{
  "norm": "rmsnorm",
  "rope_base": 1000000.0,
  "init_std_qkv": 0.0168,
  "init_std_up": 0.0168,
  "init_mimetic": 0.7,
  "weight_decay": 0.0,
  "doc_mask": true,
  "train_tokens": 901300000,
  "dataset": "wikipedia_en"
}
Each number is 128 + 32 x the weight over its row's rms, rounded and kept within 0 to 255. Layers, rows and columns count from 0. The size above them is the row's rms in percent of the matrix's.

# layer 7 MLP down (transposed), 2688x448, rms 0.0448, rows 468-471, columns 112-223
size [ 98 103 100 112]
[[151  82 106 178 122 147 111 119  73 110 162 136  93 201  79 155 188 101 105 153 195 104 171  10 120 117 101 137 127 139 133  85 120  87 167 109 165 139  95  83 100 142 229 126 135 154 130 178 107 115 160 180 123 120 135 112 177 135 141 171 116  93 127 129 126 143 124  96 108 129 108 146 118 143 147 122  90 118 147 161 129 132  35 128 104 126  89 107 160 145 125 157 156 123 109 148 124 112 161 105 185 132  87 119  88 139 138 145 132  98 160 151]
 [ 84 172 196 132 141 143 190 138  66  89 117  98 103 178 143  54 131  93 125 129 170 147  75 110 141 164 108 106  98 115 121 109 191 106 253  88 174 173 109  81 144  89  82 105 145 173 143 145  67 102  78 147 121 139  83 159 130 122  99 169 145  92 124 150 169 153 111  96 110 115 168 136 216 131 144 172 107 138  99 133 133 141 115 141 131  85  65 135 123 140 116 100 170 175 112 150  97 134 158 153  83  96 109 155 128 141 154 101 150 189 112  99]
 [120 126 138 138  97 151 170 154  91  89 143 131 108 118  85 113 130 124 182 166 156 130 160 182 172  73 104 157 152 109 143  93 131 110 132 175 126  82 133 103 164 129 101  41 143 173 179 134 138 101 110 184 104 156  88 121  60 112 167 122 117 160 184  67 143 137  69  99 101 114 124 101 168 176 166 141  92 143 153 131 119 105 100 142 159  97 110  35 136  88 176  87 177 140 104 163 112 154 123 122 109  98 120 128 181 139 132 159  57 131  71  85]
 [115 156 135 142  61  89 188 132 140 132 111 167 135 156 139 137 156 157 194 150 107 101  89 124  72 111 167 106 117 163 119  40 114  98  82 100  98 114  97 127 107 141 172 125 100 121 151 137 111 128  56 161 135 104 105  41 173 125 152 104 139 144 154  72 166 165 155 157  92 113 138  84 118 119  54 120  80 123 140 152 155 128 152 140 149 125 126  95 166 165 116 136 133 118 185 120 134 109 128 122  71 108 156 100 116 171 160 151  87 141 171 101]]
# layer 7 MLP gate, 2688x448, rms 0.0497, rows 469-472, columns 112-223
size [107 104 116 106]
[[138  90 103 131 112 116 158 108 137  68 138 193 141 104 124 109 149  96 161  81 149 165 141  95 146  93 155 136 150 130 144 126  96 208  98 102 122 122 108 130 125 109 161 157 117 116  95 178 145 125  95 127 111 166 126 209 118 151 113 171 154 153 129 103 132  76 134 136 143 126 175 219 101 127 145 171 149 107 152  94  98 115 177  75  94 168 149 109  87 122 168 176 117 150 101 122  96 110 125 109 136 176 146 112 132  70 154 112 138  94 109  86]
 [141 141 155  89 101 123  95  74 118 143 146  95 159  98 186  97 108 194 120 157 103 133  85 100 120 138 117 102 100 149  93 117  89 176 111  94  31 144 182 138  79 108 152 143  97 131 125 117 139  91  80  85 135  97 134 154 154 152  97 120  79 137 119 166 111 144 151 156 156 200 142 139 137 101 123 146 146 150  85 126 147 207 152 106 157 112 167 120 100 173 125 107 132 142 143 114 114 102  82 157 126 184 140 123 194 161 122  59 119 154 187 180]
 [172 159  83  88 148 164 136 129 125 164  50 116 102 169 118 139  87 147 149 120 145 146 136 132 173 141 119 113 104 119 106 112 142 110 126 187  68  84 102 147 127 154 172 149  90   7 168 142 164  99  71 106 158 114 114  98 123  79 109  80  88 145 194  76  76  98 118  94  74 168 118 153 163 102 134 125 150 100 134 138 130 110 112 176 108 161 132 141 113 156 104 114 167 140 168  94 145 156 104  98 118 184 183 132 125 133 144  96  98 145 138 183]
 [126 150 105 118 130 104 125 116  63 139  76  75 114 155  84 114  95 201 138 133 126 146 160 117 170 106 136 146 124 116 131 166  89 158 103 157 111 150 114 129 133 133 169 202 125 137 131 110 150 128  98 195 106 132 132 178  94 182 149 100 101 142 143  76  97 150 121  83  76 142 168 172 182  88 116 153 102  48 142 152 110 108 140 156 161 139 148 132 125 104  81 149 173  72 105 105 159 156 161 104 161 141 202 112 138  76 133  80 132 157 137 167]]
# layer 7 MLP up, 2688x448, rms 0.0496, rows 469-472, columns 112-223
size [100 104 111 106]
[[196 133 126 107 131  86  97  88 109 169 170 143 135 131 164 144 126 101 111 163 119  98  78  60 103 119  78  49 163 160 112 122 148 143  85 152 155 117 105 179  87 127 144 129 136  87 102 121 171  66 125  84 136 151 100 152  49 130  80 117 170 107 143 177 119 106 231 190 140 130 130 123 160 131 138 110 122 123  98  98 127 196 100 138 126 112 172 122 151 142 162 143  49  90  95 150 130 132 133  95 178  92 163 136 162 124 166 111 136 153 132 150]
 [105 152  85 106 102 142 115 114  60 123 145 140 126  78 126 151 119 112 124 222 139 136 111 114  85 108 126 131 109  81 141 139 148 104  92 129 124 102 127 157 133 133 131  99 125 155 106 171 114 123 107  69 120 183 107 131  89 156 193 117 102 110 157 137 137 159 153  50 105 136 100  76 136 132 124 152 117 130 155  92 119 110 153 157 147 151 125  73 118 129 132  84 137  80 170  93 144 175  42 166 128 150 114  87 189 149  40 100  89 103 127 155]
 [152 134 178 115 137 139  93 122 105 142 116 133 122  32 122 109 132 117  71  93 101  95 114 105 127 114 205 145 149 145  85 153 118 177 191 143  70 119 137 129 135 164 108 131 148 145 110 107 123 151  96 120  60 167 177 145  63 137  68 109 160 151 152 183 210 115  96 150 156 124 162 118 142 119 134 174 102 152 111  73 120 122 105  92  94 190 125 198 156  67 170 167 117  84 128 139 121  25 135 109 124 135 100 173 154 128 108 134 154 125 143  74]
 [113 107 109 144 168  84 164 130 148 120  61  70 157  97  83 133 104 120 126 123 180 107 123 113  96 180 138 143 109 254 159 128 136  99  66 147 128 164 153 125 135 130 185 183 106 101 156 103 164 117 102 145 100 169 168  71 197 170 137 127 109 135  98 133 146 125 137 134  64 185  59 129 139 127 127  88 110 119 150 128 133  47 128 158 141 139 140 108  95  93 102 159 152 162 146 128 166 147 120 123  93 111 199 175 143 148 100 142 147 121  73 143]]